python train.py --head_dim=32 --intermediate_size=192 --hidden_act="swiglu" --norm="layernorm" --init_std_up=0.0506 --learning_rate=0.00922 --max_grad_norm=2.0 --warmup_steps=126 --final_lr_fraction=0.05 --max_seq_len=1024 --doc_mask=true --train_tokens=144400000 --dataset="wikipedia_en"
Each number is 128 + 32 x the weight over its row's rms, rounded and kept within 0 to 255. Layers, rows and columns count from 0. Numbers have three digits each. The size before them is the row's rms in percent of the matrix's.

# layer 4 MLP up, 192x96, rms 0.32, rows 183-191, columns 64-95
104:140127094072095128134113174115110131091207139103180085101172129160132179121128132138121078161091
104:084126155109135071090167140126096153202138202123080165142166159144116102152156131132112100127129
072:088113139134050116111075157167123074104081105090130086174118115134132117159076114116129110093108
098:101177127131107136169120122126106140157077083134097117092093132121163160087146127166131187152101
098:169103107105146084106134090122145088093108079159102078130077158142072094134101100147177149127096
103:157115161093103126135179185129131134203162124141157186129156121144139160123210161148161159131106
092:178138110158125066113087137089162124123209116115074126083104149117145113130071071161144121088185
092:105162101106131126138173154102151123134123091122172111179154151223140063130074072057104113115110
106:163145141146097170109165132133160146133096183122132123094121141137102157119180126052084112160142
# layer 4 MLP down (transposed), 192x96, rms 0.295, rows 183-191, columns 64-95
109:158189061127158121188179136093126154125177109099150174103113117131118141112119084069058103121078
106:069162184173163096127120139035162120092086118169099123115109117147111150117148161168073134081159
081:150112179092161120087140094116159118118152161124079103125115160076116177123100118136059126116103
105:135160102145156128140097152137193138171108131172118144124117133127194161115141110068097182119145
103:079075157142115165078125145136136139159116141123109056136140176075148087110109158096145145088132
102:161088136131119186089131130168170125164085124107073130126106089096111133141078128116131137066138
094:159133105096080133130126141115109125115162109132127097147093149130145106117132126111084099115125
104:184121100168133163141124086112079157112111166111191134126171145100089129162102156127101164141110
110:122061175158089127173151117105142118172123143160123155174098125201130097176141049101150168096120
# layer 4 MLP gate, 192x96, rms 0.313, rows 184-191, columns 64-95
109:133073079121135178124154113138116193127172124125099092154210152107142135102108108114144078123090
083:147145179128183093179116099124202133151168142180102126160136215108167175090099136123151129160067
110:202105153120140177168131152171117188139179156107134191141075102181123113133161133114173191133133
105:144067097203064119116129143101133107078136116186177172123176104143148141176150147078152114088085
103:175159167137121105136156189172144103117047122115129074139218087079165086086093164117160105135134
094:206099081105187158139053148138134124116143120095109123163156056125118111119133079180140142142109
102:104119140206121166094141120044129192130148121113160175127159109136136178178170130172148123104132
095:179165082118069097106190115076097144145135087146171115112137162116129094089154151093125124148078